{
  "head_dim": 64,
  "init_std_o": 0.00263,
  "beta1": 0.93,
  "doc_mask": true,
  "dataset": "wikipedia_en"
}
Each number is 200 + 30 x the weight over its row's rms, rounded and kept within 0 to 999. Layers, rows and columns count from 0. The size before them is the row's rms in percent of the matrix's.

# layer 12 MLP gate, 1344x512, rms 0.112, rows 834-867, columns 256-287
091,172,251,186,210,215,150,177,200,227,196,211,190,205,212,200,229,241,155,234,138,218,219,212,194,233,185,167,150,206,197,177,171
101,147,244,222,190,261,219,194,211,201,235,184,229,253,160,255,226,217,173,243,175,186,208,224,208,168,197,176,168,221,187,210,197
102,150,191,212,163,163,192,174,160,192,226,223,204,197,223,206,206,213,217,185,239,218,189,220,203,200,216,249,194,211,165,125,190
103,220,182,203,222,161,229,200,157,177,167,156,210,176,165,176,163,206,204,167,192,183,257,184,172,210,195,177,293,212,245,130,198
101,179,213,141,225,179,191,183,210,182,178,184,242,195,259,181,168,214,200,188,175,252,179,187,215,202,224,190,221,150,246,172,184
100,213,207,188,192,207,205,232,243,159,138,197,206,258,193,181,200,191,245,179,249,172,221,254,238,234,229,218,227,213,179,176,205
102,214,185,163,139,227,191,195,230,194,222,203,204,159,252,248,158,194,233,186,271,193,201,220,225,192,183,203,212,201,191,232,140
100,170,202,193,148,195,193,174,214,163,198,209,171,235,228,201,220,231,229,181,189,244,156,234,213,189,228,189,188,176,167,194,190
101,220,189,189,174,192,228,167,183,185,279,155,190,192,129,173,161,162,166,203,215,166,215,254,211,241,243,222,214,184,161,229,148
100,188,205,222,162,180,219,197,217,208,189,212,210,224,140,172,229,167,204,183,184,257,175,227,185,202,167,209,199,220,216,201,141
101,178,176,147,205,197,184,152,195,210,194,224,192,201,207,195,187,209,200,262,141,204,159,195,167,188,230,195,250,161,193,204,210
099,163,263,207,237,140,212,174,214,238,208,217,211,205,192,186,225,232,236,229,189,216,236,136,198,200,167,140,198,204,177,203,201
095,237,172,235,214,181,232,174,216,250,124,191,171,200,140,208,218,215,228,185,241,179,222,212,197,149,226,242,225,221,160,217,222
097,164,142,204,184,275,173,238,204,194,216,224,172,175,159,172,238,217,213,179,213,204,224,218,151,142,204,185,180,208,191,219,170
094,241,210,196,205,229,219,193,164,242,193,165,161,217,192,228,259,225,152,254,241,177,214,214,178,201,197,239,193,207,209,209,203
102,216,245,134,202,193,220,220,191,187,177,247,216,151,192,200,222,183,214,191,193,173,182,198,191,184,206,229,215,161,204,179,219
108,255,208,187,206,191,186,227,158,231,179,189,165,194,227,234,194,175,217,176,241,158,177,214,205,171,220,173,159,187,184,242,201
102,197,250,226,198,218,136,236,267,207,169,208,176,125,238,199,213,201,273,145,214,206,236,182,164,226,193,172,178,214,195,200,186
103,176,195,233,197,191,247,182,141,249,224,221,187,206,220,209,247,241,191,169,181,219,210,183,236,206,214,195,212,166,157,218,197
098,184,157,219,209,203,139,180,209,206,191,219,260,201,203,186,228,228,184,211,138,205,183,191,245,254,236,198,159,204,239,166,178
100,153,181,181,191,195,250,185,247,241,183,184,194,168,219,189,179,226,228,211,184,199,188,180,256,196,185,221,161,217,241,207,213
100,187,139,212,185,202,241,199,217,176,192,131,217,224,222,169,169,156,244,190,176,210,244,213,186,167,183,219,166,186,244,242,281
098,207,160,234,215,235,202,158,228,202,202,220,210,170,189,172,205,232,201,146,198,139,199,231,200,218,196,151,170,181,209,240,216
100,245,162,196,193,218,218,219,223,215,226,229,171,229,197,194,192,165,190,208,170,115,192,262,170,164,193,191,240,204,154,197,225
102,195,233,218,207,145,239,182,207,205,197,182,201,224,212,203,132,184,191,156,197,218,196,258,222,224,196,228,217,226,136,250,203
098,187,236,192,183,187,142,226,192,225,213,195,239,261,151,129,212,204,208,144,210,188,214,172,192,185,190,205,220,261,209,195,174
102,178,177,205,225,207,166,124,138,176,219,198,215,185,240,210,210,214,200,178,209,223,261,237,187,183,216,231,196,219,133,219,199
097,230,206,218,178,186,217,182,188,122,231,123,239,213,142,244,172,203,222,255,172,160,225,230,185,148,108,211,148,161,182,190,198
100,169,164,190,252,240,204,208,218,190,190,235,204,147,201,141,245,185,198,165,175,248,185,146,216,243,174,170,171,236,219,219,145
103,228,242,231,239,185,204,260,192,174,207,210,203,178,125,159,126,166,231,226,185,296,213,257,245,157,153,216,245,223,195,212,222
100,278,203,146,182,207,201,197,180,146,194,215,194,152,194,177,162,170,210,178,161,195,208,219,232,200,196,206,170,153,170,153,211
101,189,207,212,204,199,170,193,252,223,186,220,188,214,198,188,157,193,181,201,227,176,208,222,220,177,191,148,169,205,242,223,193
098,192,167,160,222,219,176,275,162,168,260,244,168,250,190,187,150,227,194,193,184,158,238,228,245,227,182,179,231,209,157,190,182
100,183,218,236,214,171,209,192,212,223,181,115,227,232,198,246,201,206,165,159,192,224,232,206,218,201,213,200,214,218,204,156,226
# layer 12 MLP up, 1344x512, rms 0.121, rows 834-866, columns 256-287
092,214,198,214,181,239,226,169,250,214,183,192,217,153,184,206,226,208,277,191,230,188,188,248,197,191,215,181,180,213,206,164,212
102,214,243,192,184,205,184,228,189,235,222,186,211,227,212,171,178,175,228,200,182,206,225,226,197,144,216,214,206,216,164,231,214
109,198,206,225,146,225,241,171,125,221,212,209,201,209,145,176,245,209,197,183,233,178,212,212,179,191,183,231,309,170,186,241,171
101,238,195,201,209,195,194,215,220,252,222,165,242,189,166,213,227,187,196,235,152,207,188,220,195,178,213,140,259,210,187,191,153
100,190,269,211,190,227,219,193,150,187,203,205,225,127,191,181,167,227,110,201,199,237,192,228,197,214,155,153,206,186,193,142,184
105,153,185,211,161,141,208,186,243,243,168,175,169,185,226,242,183,173,254,218,137,244,223,218,209,244,173,214,173,161,174,139,170
099,221,218,133,177,261,206,180,195,228,218,200,174,171,205,178,209,203,186,254,220,219,187,177,195,175,192,208,157,201,142,193,200
101,241,222,179,196,183,127,242,212,204,163,210,186,185,213,187,128,259,180,184,211,187,213,170,184,196,272,244,200,202,215,229,200
099,209,159,181,241,165,187,220,257,253,154,155,160,224,211,232,235,226,190,207,189,216,166,121,188,186,204,217,223,235,178,232,206
103,224,226,228,261,260,235,185,233,213,212,237,190,178,186,172,211,208,188,283,208,200,230,249,171,184,200,213,189,209,199,198,159
101,171,218,203,147,147,220,199,213,188,207,198,294,189,244,205,206,209,171,205,199,226,198,193,164,212,227,204,221,232,240,201,204
099,169,187,254,215,214,189,219,165,189,240,179,187,186,192,236,224,180,197,187,205,195,159,201,209,190,191,164,150,204,235,155,194
097,172,163,197,177,198,217,132,203,164,223,200,204,162,230,257,198,195,153,175,211,220,236,203,216,228,175,235,223,157,200,189,180
092,173,232,222,223,262,179,196,172,194,189,172,214,201,176,240,255,212,226,239,207,187,186,176,209,220,213,201,181,168,158,190,148
091,204,238,223,183,211,196,205,228,191,158,208,191,141,218,210,213,168,210,142,223,163,215,190,129,236,222,152,200,215,186,217,197
103,248,242,198,184,181,169,227,163,173,193,220,267,228,165,184,208,215,190,206,224,211,202,208,193,181,220,253,208,201,233,217,202
105,207,234,176,202,200,201,210,172,158,196,148,195,216,206,181,158,160,168,201,186,178,231,214,201,225,215,198,211,198,205,211,147
099,244,171,177,193,207,171,166,143,180,185,203,216,240,206,199,139,231,242,217,186,214,211,166,191,197,218,186,225,243,169,141,230
101,199,193,177,212,223,130,157,252,204,197,225,148,197,203,187,151,167,240,167,213,171,177,126,197,180,190,223,233,209,177,215,240
097,231,194,172,192,186,203,211,225,200,155,215,196,220,263,151,160,185,242,195,216,157,232,193,161,193,209,191,203,205,183,215,184
101,188,184,255,219,263,225,210,158,199,229,215,211,214,207,275,169,215,219,202,249,185,211,150,165,239,240,161,202,234,210,157,206
102,188,181,176,212,181,201,263,281,208,185,140,230,189,181,147,218,212,163,225,226,190,202,212,173,217,190,237,259,188,244,243,204
095,181,166,202,231,184,170,210,198,201,214,177,233,185,188,222,254,239,165,189,213,201,198,209,194,192,212,192,219,273,192,181,194
101,190,187,192,200,184,184,173,238,190,206,168,242,143,243,150,175,184,181,222,187,196,202,165,199,159,173,204,230,205,194,231,152
098,190,141,180,195,183,217,200,169,237,197,227,251,187,267,208,215,248,214,190,213,229,173,236,204,234,200,270,173,179,153,220,238
099,258,234,221,182,112,221,194,179,194,213,201,156,232,188,184,187,196,201,213,308,197,163,252,151,223,170,188,196,263,172,226,219
100,219,237,219,199,250,209,198,187,202,156,179,208,246,188,247,169,181,147,202,148,166,198,202,153,159,196,161,163,168,238,192,205
097,241,182,191,201,262,182,226,230,148,198,196,167,211,200,204,172,180,211,236,183,232,222,167,225,189,182,266,189,145,229,170,193
101,174,244,210,255,206,210,183,180,240,222,206,174,157,243,199,209,222,193,253,248,227,267,165,200,213,214,165,161,162,234,167,206
098,228,205,228,181,242,178,199,190,157,182,237,195,169,173,144,203,159,224,152,217,278,214,188,193,229,265,162,238,220,151,189,200
098,172,174,216,143,189,173,220,233,170,233,154,236,250,228,230,212,252,166,218,183,144,187,166,207,188,192,219,249,208,232,216,186
102,198,204,167,178,215,205,146,209,211,180,171,252,218,171,178,208,241,197,210,200,170,203,169,184,240,235,168,212,213,179,145,221
104,213,216,169,159,210,152,196,230,145,177,194,205,182,186,209,202,243,149,222,227,184,186,227,196,224,202,244,196,209,184,186,192
# layer 12 MLP down (transposed), 1344x512, rms 0.232, rows 834-866, columns 256-287
091,199,215,154,238,222,173,210,161,187,177,201,233,189,210,144,236,164,244,190,202,203,193,187,189,153,203,158,181,214,246,248,172
099,232,219,227,179,263,246,235,237,197,197,188,197,192,195,165,226,226,208,221,176,199,205,194,223,215,208,228,157,193,244,171,192
106,200,185,202,215,260,254,190,204,151,205,220,190,171,175,219,153,193,221,214,189,191,248,165,188,254,207,168,251,240,209,152,245
101,178,185,161,221,237,233,184,247,196,208,137,255,195,238,239,221,177,186,180,198,238,186,206,180,170,192,168,228,207,261,314,202
099,167,233,219,204,231,240,169,199,176,146,165,228,170,195,183,160,218,167,188,221,136,199,214,204,214,214,157,209,248,210,174,171
102,200,225,117,170,218,265,186,234,188,201,164,177,211,215,190,239,178,170,230,250,203,188,224,186,196,218,260,199,138,238,196,248
099,183,226,192,183,217,210,230,179,157,229,191,166,189,263,213,222,139,219,204,230,192,186,233,189,191,242,171,173,183,186,199,169
098,160,233,161,247,187,147,187,216,148,201,237,208,217,225,166,166,238,188,156,191,226,181,198,197,192,185,150,219,251,187,212,200
099,169,155,198,202,266,174,208,228,167,159,224,241,212,185,175,178,201,258,224,153,217,153,200,203,209,183,224,224,191,205,195,201
101,217,204,188,202,238,191,203,196,170,189,190,213,235,167,249,206,235,179,228,213,216,216,262,189,228,208,217,144,181,263,209,173
101,228,203,191,197,161,184,198,217,214,211,193,233,197,173,178,210,232,239,230,205,214,194,184,187,171,208,180,202,179,200,203,173
099,175,270,215,196,205,198,246,231,195,228,194,197,199,255,151,177,211,183,179,182,220,192,189,248,191,183,185,150,180,151,200,249
099,237,229,227,213,160,192,206,227,155,182,170,203,183,196,217,220,175,202,184,174,244,187,183,209,203,255,195,226,196,200,198,229
090,223,174,198,173,265,250,165,206,153,203,183,188,219,180,159,177,199,197,209,237,212,226,220,155,197,177,189,203,193,201,175,160
096,224,207,244,184,240,177,199,249,188,245,193,200,198,233,229,264,225,249,174,254,213,252,213,206,240,191,207,232,185,167,150,181
102,213,202,241,173,181,199,193,131,254,203,224,287,218,261,198,180,197,195,222,210,198,254,280,252,205,179,257,207,178,191,252,171
107,201,218,194,167,186,180,225,188,192,220,211,148,191,264,224,230,221,175,223,236,226,235,246,160,217,208,197,240,203,230,239,201
097,221,202,177,134,182,221,224,228,196,271,216,214,203,207,162,190,236,196,240,222,173,205,173,200,210,210,239,234,187,170,188,238
105,164,144,196,182,211,246,191,197,213,203,231,195,191,192,135,171,192,226,246,202,156,186,194,146,180,219,193,225,157,195,195,269
096,242,212,229,273,188,216,233,224,184,191,212,238,196,261,201,183,191,194,161,194,187,169,187,208,262,212,231,181,203,236,221,219
101,178,267,226,201,218,233,175,191,225,169,204,175,174,201,194,194,182,220,220,194,199,199,246,190,213,244,191,261,245,153,150,219
102,228,218,168,207,185,190,137,204,207,189,148,231,266,232,188,206,226,200,188,165,206,203,217,235,199,220,187,169,193,184,251,212
096,197,197,181,176,186,125,213,173,167,209,209,175,215,200,200,194,198,171,235,266,254,207,259,187,151,192,232,254,217,184,207,201
100,181,210,187,190,187,187,197,232,199,209,184,194,179,195,240,192,215,211,263,231,184,212,160,229,240,180,218,219,119,199,209,165
099,142,162,195,172,209,241,202,227,234,194,246,158,220,313,250,208,201,181,236,177,195,205,203,182,250,151,217,178,235,231,142,216
095,220,186,228,246,177,228,213,231,217,191,202,174,191,191,203,277,195,212,262,227,191,179,220,225,199,183,226,245,178,192,223,215
098,189,188,221,234,214,174,222,225,224,155,198,234,135,170,165,189,249,158,222,133,214,214,191,202,141,184,204,211,209,208,227,155
099,184,217,153,204,141,202,202,203,225,221,212,215,162,166,238,185,216,208,215,189,228,160,185,184,160,165,229,185,254,192,199,169
098,209,171,197,216,203,116,204,192,182,190,220,213,203,225,191,192,172,187,180,204,261,262,195,166,197,175,156,185,117,285,201,213
099,169,202,268,238,225,178,243,223,210,186,228,194,221,220,199,210,276,233,280,188,268,202,198,190,201,203,144,200,217,183,210,196
100,194,233,220,220,192,202,224,164,163,163,212,170,198,167,192,214,231,190,196,215,207,181,253,186,185,186,200,183,226,224,223,143
101,201,184,234,173,231,247,210,196,211,239,224,172,216,139,274,206,215,203,209,201,239,198,202,201,238,239,187,209,202,251,190,191
104,160,174,181,178,204,224,200,203,177,206,196,164,223,219,183,213,225,167,225,212,187,194,198,149,180,180,196,232,173,203,191,181